python train.py --num_hidden_layers=9 --hidden_size=192 --num_attention_heads=3 --num_key_value_heads=3 --head_dim=64 --intermediate_size=768 --vocab_size=5436 --hidden_act="tanh_gelu" --norm="layernorm" --norm_place="pre" --norm_eps=1e-06 --positions="learned" --qk_norm=false --attn_scale=0.125 --bias="all" --tie_word_embeddings=true --parallel_block=false --init="trunc" --init_std_qkv=0.0324 --init_std_o=0.0 --init_std_up=0.0324 --init_std_down=0.0 --optimizer="muon_variant" --learning_rate=0.00363 --lr_mult_o=4.0 --beta1=0.95 --lr_head=0.00639 --max_grad_norm=0.5 --warmup_steps=200 --schedule="wsd" --decay_fraction=0.665 --decay_shape="linear" --final_lr_fraction=0.02 --batch_tokens=32768 --max_seq_len=512 --doc_mask=false --train_tokens=188900000 --max_steps=5765 --dataset="wikipedia_en"
Each number is 50 + 12 x the weight over its row's rms, rounded and kept within 0 to 99. Layers, rows and columns count from 0. The size before them is the row's rms in percent of the matrix's.

# layer 3 MLP up, 768x192, rms 0.202, rows 502-510, columns 0-191
096:39 42 62 29 29 47 45 56 50 76 48 55 50 40 45 69 57 53 41 49 71 49 33 33 50 32 44 36 59 64 36 52 40 54 50 41 64 56 71 48 52 59 53 46 46 47 43 37 39 62 38 42 54 39 37 64 65 44 60 47 65 77 64 41 51 50 56 43 43 40 60 61 34 61 57 35 23 23 76 35 48 49 34 49 48 60 62 57 56 66 44 64 52 52 45 53 52 45 46 26 71 62 62 60 35 56 65 37 35 48 76 62 57 51 57 47 62 39 39 59 37 65 48 41 41 30 47 49 67 52 53 70 65 46 61 56 38 47 64 41 24 61 48 62 76 67 34 34 58 33 40 44 49 43 44 57 65 50 55 60 50 54 46 54 51 29 68 23 49 62 46 38 37 34 36 33 57 30 52 40 54 52 38 70 78 56 50 56 59 50 43 66
099:57 20 47 59 67 52 61 66 54 42 47 43 60 35 43 69 41 68 56 53 54 80 68 42 45 41 50 41 52 40 50 28 69 53 52 55 41 53 71 51 76 54 34 50 51 64 59 41 56 39 61 58 64 60 49 59 49 56 35 39 50 77 71 47 46 57 33 48 66 55 44 81 55 57 49 34 57 25 56 53 62 61 42 24 42 70 60 39 50 59 66 28 62 51 61 34 41 43 55 44 57 48 29 57 45 57 64 49 37 47 46 43 29 48 31 66 34 43 43 50 26 55 44 44 40 64 27 62 46 36 49 68 57 60 50 45 45 51 52 31 63 55 42 57 38 60 59 53 36 66 45 60 38 43 35 55 68 50 73 28 58 35 46 53 62 33 46 53 40 48 29 44 30 37 50 45 55 41 51 49 58 59 65 47 45 33 42 56 64 35 60 27
103:55 32 40 40 72 34 65 60 32 44 38 59 59 59 63 46 26 62 47 40 47 41 61 42 47 25 52 79 47 63 45 57 30 40 53 60 33 62 65 51 52 49 41 55 35 41 60 39 49 42 52 32 53 20 57 59 46 58 44 55 46 36 73 64 37 27 49 48 49 42 38 50 59 50 46 40 53 76 61 51 56 55 44 70 51 48 61 58 49 36 58 50 49 35 42 37 41 71 68 54 45 55 37 71 47 38 34 54 61 63 45 50 53 57 53 22 54 29 57 37 40 55 70 45 53 55 69 57 67 51 32 59 35 60 44 45 56 45 62 55 59 43 43 62 52 64 24 68 52 46 48 45 65 55 66 58 47 44 73 62 34 47 43 61 74 57 43 44 53 70 67 34 44 36 44 61 54 50 77 56 38 41 36 51 77 60 41 65 49 41 64 28
102:43 44 50 45 59 56 66 71 49 33 38 74 46 60 36 22 49 44 49 53 44 58 53 48 55 48 42 46 75 38 48 41 51 73 55 50 43 49 58 68 33 51 59 50 62 43 50 34 77 39 54 47 50 49 39 61 45 40 50 53 36 58 58 43 52 46 56 51 31 47 38 57 48 47 53 62 45 65 65 52 45 44 47 39 25 50 58 54 44 62 47 49 71 64 60 54 49 40 68 60 48 62 63 47 46 59 38 50 74 50 58 29 63 29 51 46 37 47 36 63 33 49 58 70 56 53 48 66 68 51 62 40 42 60 46 37 75 55 39 61 63 55 44 70 39 46 48 65 56 37 54 24 52 67 39 48 19 45 64 46 59 47 69 53 43 36 60 47 52 36 46 43 50 11 76 28 45 63 43 62 39 68 41 31 71 65 53 58 41 58 14 48
103:54 63 53 58 54 51 57 51 44 36 57 56 39 38 47 58 49 56 46 41 51 63 37 56 31 27 58 43 52 68 70 65 76 41 59 68 57 49 35 63 63 46 60 50 63 36 56 47 38 54 36 60 38 55 46 53 36 32 45 46 67 33 40 43 75 54 26 40 38 63 42 61 58 44 32 53 43 61 54 52 55 70 27 14 42 46 51 68 34 47 50 56 35 57 52 66 51 39 51 46 78 74 60 48 33 38 47 54 52 55 58 58 41 36 46 73 61 56 95 61 44 46 64 59 46 63 43 78 58 71 57 41 48 44 38 41 61 23 46 57 59 42 49 47 45 65 55 49 42 48 32 39 34 65 51 34 44 61 63 57 38 61 51 51 48 28 53 62 54 55 32 32 66 57 60 55 55 60 63 61 44 67 41 39 59 63 43 49 54 46 58 47
104:41 37 49 59 69 32 64 51 53 61 48 47 68 55 47 47 42 43 62 30 49 33 33 45 51 44 37 50 72 37 62 41 77 59 53 72 35 59 53 39 41 53 45 50 65 35 43 36 52 59 24 49 64 42 56 60 52 53 29 55 30 48 62 64 35 39 53 53 29 49 36 72 62 63 48 42 62 71 32 53 45 55 60 36 58 54 49 59 53 51 55 70 43 46 50 56 55 62 61 28 34 47 52 31 44 33 53 43 32 26 47 53 63 70 51 50 42 54 54 61 64 44 49 48 41 71 60 46 50 56 44 64 49 55 46 49 77 46 69 54 87 61 66 46 43 40 21 73 61 48 43 39 36 55 64 64 38 46 54 39 47 24 54 64 48 39 45 41 26 49 58 53 48 51 51 60 19 58 51 51 45 48 72 31 50 40 55 54 43 48 44 72
105:66 66 56 57 48 68 49 39 42 60 62 79 66 45 56 26 37 62 62 63 57 38 49 23 50 43 52 30 56 47 55 51 72 60 43 58 62 41 64 48 50 52 46 44 35 40 63 43 55 37 59 69 49 67 47 45 55 69 43 29 51 31 51 62 49 52 39 39 59 31 64 39 26 59 58 43 57 34 39 62 66 58 54 51 31 61 50 60 46 49 62 32 53 58 60 45 60 51 51 55 27 67 66 33 51 40 66 44 35 40 47 36 55 52 59 38 57 62 56 74 52 48 45 64 29 49 68 64 56 47 52 47 49 55 29 75 45 62 49 38 46 49 37 55 49 63 52 70 41 41 48 37 29 51 55 52 51 43 28 42 41 57 51 54 42 37 53 37 40 42 61 46 69 64 63 46 63 44 36 46 75 42 38 51 73 41 42 49 21 83 24 54
088:47 50 40 65 38 64 35 59 62 47 46 66 34 58 53 43 54 47 57 43 43 61 46 50 53 60 60 61 51 49 70 44 31 57 59 32 59 53 60 41 45 39 53 66 41 56 50 55 72 39 37 37 51 53 72 29 77 49 33 53 64 43 52 58 50 65 46 70 54 62 43 30 41 43 55 31 20 50 50 78 35 54 37 58 61 51 62 47 63 32 69 45 53 60 52 45 54 44 41 38 28 48 32 60 49 44 36 34 40 83 58 43 34 63 49 37 50 52 68 59 31 41 48 43 55 78 54 57 54 44 55 41 66 42 56 34 44 37 57 60 78 56 53 54 48 32 49 56 34 63 71 55 43 65 55 42 35 45 23 53 40 46 50 45 61 77 81 26 49 42 67 56 49 51 53 45 54 64 69 51 39 38 42 57 36 62 62 43 53 63 33 51
100:51 38 45 57 65 61 43 57 59 49 43 47 77 67 38 57 58 49 72 50 63 69 67 45 69 61 72 47 58 61 45 50 52 41 55 72 46 36 23 53 48 45 48 39 56 50 33 49 49 57 56 67 56 46 71 45 59 27 36 52 51 31 45 49 34 55 68 58 51 52 30 50 51 62 49 65 44 54 44 68 18 59 57 48 50 52 46 58 49 52 49 66 55 51 54 38 59 46 65 50 56 46 41 44 52 38 22 52 27 61 56 60 34 73 62 23 37 53 42 59 43 64 61 63 61 47 42 72 47 55 42 45 36 50 44 40 60 54 48 48 51 34 63 35 44 71 61 40 62 50 68 65 33 62 58 40 35 57 60 45 65 48 47 48 76 59 41 62 29 55 45 56 48 24 17 60 35 67 54 40 61 41 37 45 53 34 26 53 43 40 45 78
# layer 3 MLP down (transposed), 768x192, rms 0.205, rows 502-509, columns 0-191
088:55 30 42 43 46 45 30 33 55 43 85 51 33 39 46 36 56 56 46 59 48 70 52 69 32 55 58 44 52 38 52 56 55 37 61 59 45 63 80 46 35 70 50 51 58 47 45 53 26 36 34 67 36 54 59 76 25 41 70 67 48 57 52 63 57 42 74 42 73 45 56 68 52 49 49 52 36 39 62 44 54 58 31 47 20 45 57 52 51 40 40 43 45 58 53 43 35 44 49 54 48 65 51 32 63 51 54 58 63 61 68 57 46 46 65 37 61 58 36 76 44 35 28 66 47 63 77 61 39 39 36 55 43 66 51 51 50 51 44 50 66 34 42 54 65 58 50 41 67 53 58 33 48 41 54 36 44 38 44 57 39 39 31 32 49 49 31 44 59 46 46 81 69 58 38 48 42 49 48 53 49 69 61 60 39 35 56 54 48 39 37 62
101:64 59 79 52 49 48 40 48 41 58 46 56 53 34 46 46 54 75 42 39 41 80 68 51 33 64 52 51 28 43 55 39 64 57 48 50 41 52 42 51 53 57 55 31 50 86 63 46 34 56 44 58 53 26 61 52 56 59 66 43 29 46 56 59 43 45 59 47 36 59 65 52 58 36 39 39 48 49 47 77 69 37 48 56 53 58 46 48 58 64 44 54 47 39 53 48 56 63 64 54 37 44 47 51 42 42 38 66 52 41 49 55 34 59 35 43 56 68 59 43 49 46 46 48 41 79 48 33 40 39 64 45 62 76 42 52 38 57 31 50 50 48 50 48 15 68 35 48 67 41 64 43 54 23 21 44 49 50 50 63 48 56 34 70 51 37 54 42 47 30 46 41 30 79 67 41 45 68 64 44 60 49 85 36 50 51 41 41 44 45 55 57
100:60 54 54 48 43 50 53 41 24 57 45 36 42 34 45 50 47 48 67 57 55 39 52 45 35 32 36 34 54 50 36 52 60 51 20 50 56 53 50 39 47 48 33 55 65 46 45 63 42 15 53 55 60 43 40 48 38 70 60 69 44 40 80 36 39 33 41 49 60 34 67 57 44 59 43 53 80 47 47 42 48 64 57 67 75 55 59 46 52 51 59 47 66 52 52 66 43 43 56 47 58 61 51 33 40 46 42 83 40 22 34 47 55 40 53 46 53 66 38 29 56 51 43 48 54 40 64 58 49 81 65 55 39 56 27 39 51 48 60 71 47 42 34 41 57 47 76 55 54 50 59 69 73 45 61 36 47 53 36 47 33 57 38 54 44 49 39 59 40 72 60 59 58 48 69 44 50 35 62 52 41 61 46 76 54 23 52 75 61 44 49 55
112:36 60 50 60 61 67 62 36 34 46 47 60 41 57 39 45 54 36 49 54 45 41 33 61 59 61 41 61 45 26 60 55 66 71 53 33 51 45 63 76 64 43 51 63 42 61 28 27 24 39 41 46 35 35 59 48 60 62 41 49 34 38 56 27 53 52 52 48 46 88 21 55 57 56 67 59 47 65 54 59 50 61 48 43 35 59 60 36 36 37 56 53 54 58 47 34 50 57 50 55 54 44 57 46 52 51 43 47 55 43 92 42 68 59 46 44 57 38 41 51 45 56 43 59 63 49 55 43 42 59 55 72 40 56 40 31 38 43 57 41 33 46 50 61 46 50 33 62 66 40 59 65 54 57 68 51 44 77 46 49 78 65 68 34 49 67 38 44 48 46 49 34 47 25 50 40 52 26 57 49 63 58 63 60 49 70 41 30 37 57 50 38
104:38 50 44 66 59 44 47 61 60 26 62 47 40 67 28 47 45 51 39 46 44 76 57 51 48 30 60 65 45 64 67 44 60 47 63 40 36 55 29 57 57 41 57 56 65 42 54 41 55 64 26 53 54 48 59 65 44 74 42 29 59 55 46 81 47 52 48 66 51 73 63 31 37 69 24 46 41 47 41 29 61 52 44 51 31 46 44 67 37 42 40 44 38 42 18 50 64 42 59 58 79 44 49 49 44 46 58 45 70 55 58 47 62 50 71 58 36 48 62 60 57 62 54 49 33 62 44 42 40 65 54 46 47 67 48 48 42 47 59 52 38 52 63 46 43 72 41 47 43 39 29 38 45 38 39 47 45 60 55 55 39 61 56 55 53 50 67 55 77 40 57 52 21 57 34 41 49 50 61 55 37 65 57 50 24 69 23 49 53 42 41 72
098:56 52 48 53 56 62 45 45 25 48 53 48 76 61 57 42 44 54 68 51 56 49 58 51 30 53 56 33 61 62 63 54 48 55 59 43 60 66 35 36 47 26 44 53 41 38 51 84 51 33 42 54 75 50 50 81 42 36 33 43 55 23 52 32 43 47 47 53 37 56 43 48 28 38 43 48 58 39 47 43 54 66 48 45 64 43 34 64 37 60 39 84 59 55 75 42 56 53 51 59 53 38 65 78 50 61 39 38 60 54 51 50 41 48 49 31 54 52 60 58 48 31 43 30 53 58 62 20 17 42 50 47 36 57 43 48 50 70 51 36 49 84 53 25 51 60 46 50 43 57 48 58 50 41 63 32 49 77 39 40 49 38 39 67 36 53 51 54 43 46 51 57 60 51 57 54 36 51 49 57 67 62 46 66 42 30 61 68 47 54 52 43
111:37 64 48 56 52 55 49 46 31 52 70 50 58 55 37 42 54 52 43 45 51 72 69 40 61 78 41 45 55 27 65 51 35 52 50 36 59 43 53 59 37 39 45 45 42 47 51 48 56 39 59 68 41 39 54 33 57 42 52 34 40 51 46 44 51 56 41 38 43 50 43 42 27 55 52 37 49 60 47 52 52 46 48 47 34 35 51 53 21 60 54 52 59 57 65 58 41 70 33 64 56 67 75 49 56 50 42 56 72 34 47 59 60 47 39 48 42 44 54 85 46 45 47 57 35 67 58 71 49 43 40 67 45 69 60 48 63 54 48 22 51 76 60 55 46 54 54 17 38 60 60 66 36 70 39 20 33 37 47 54 56 34 45 52 56 51 67 65 81 55 35 40 62 47 32 53 77 46 50 34 46 31 48 41 69 60 41 55 61 34 34 50
098:42 67 51 56 32 46 51 34 41 46 57 41 45 72 53 64 59 50 31 41 61 86 76 23 63 62 40 61 46 31 53 59 55 47 21 51 57 58 55 58 45 49 31 28 58 51 38 33 48 35 38 44 49 58 60 56 61 54 65 45 79 49 51 55 32 47 62 55 47 57 53 50 32 42 50 55 41 37 70 45 43 41 50 42 37 33 51 35 60 44 59 35 52 40 53 48 41 60 60 64 54 64 59 24 71 58 59 47 58 54 59 37 43 53 41 58 54 35 49 46 45 66 32 60 51 47 48 41 57 54 35 71 68 39 24 64 59 37 46 25 35 29 58 62 64 65 64 58 56 52 54 86 52 37 57 28 45 59 63 47 47 53 62 41 43 46 55 60 51 46 58 56 54 47 62 39 19 44 47 45 61 49 43 68 72 28 43 54 48 45 61 59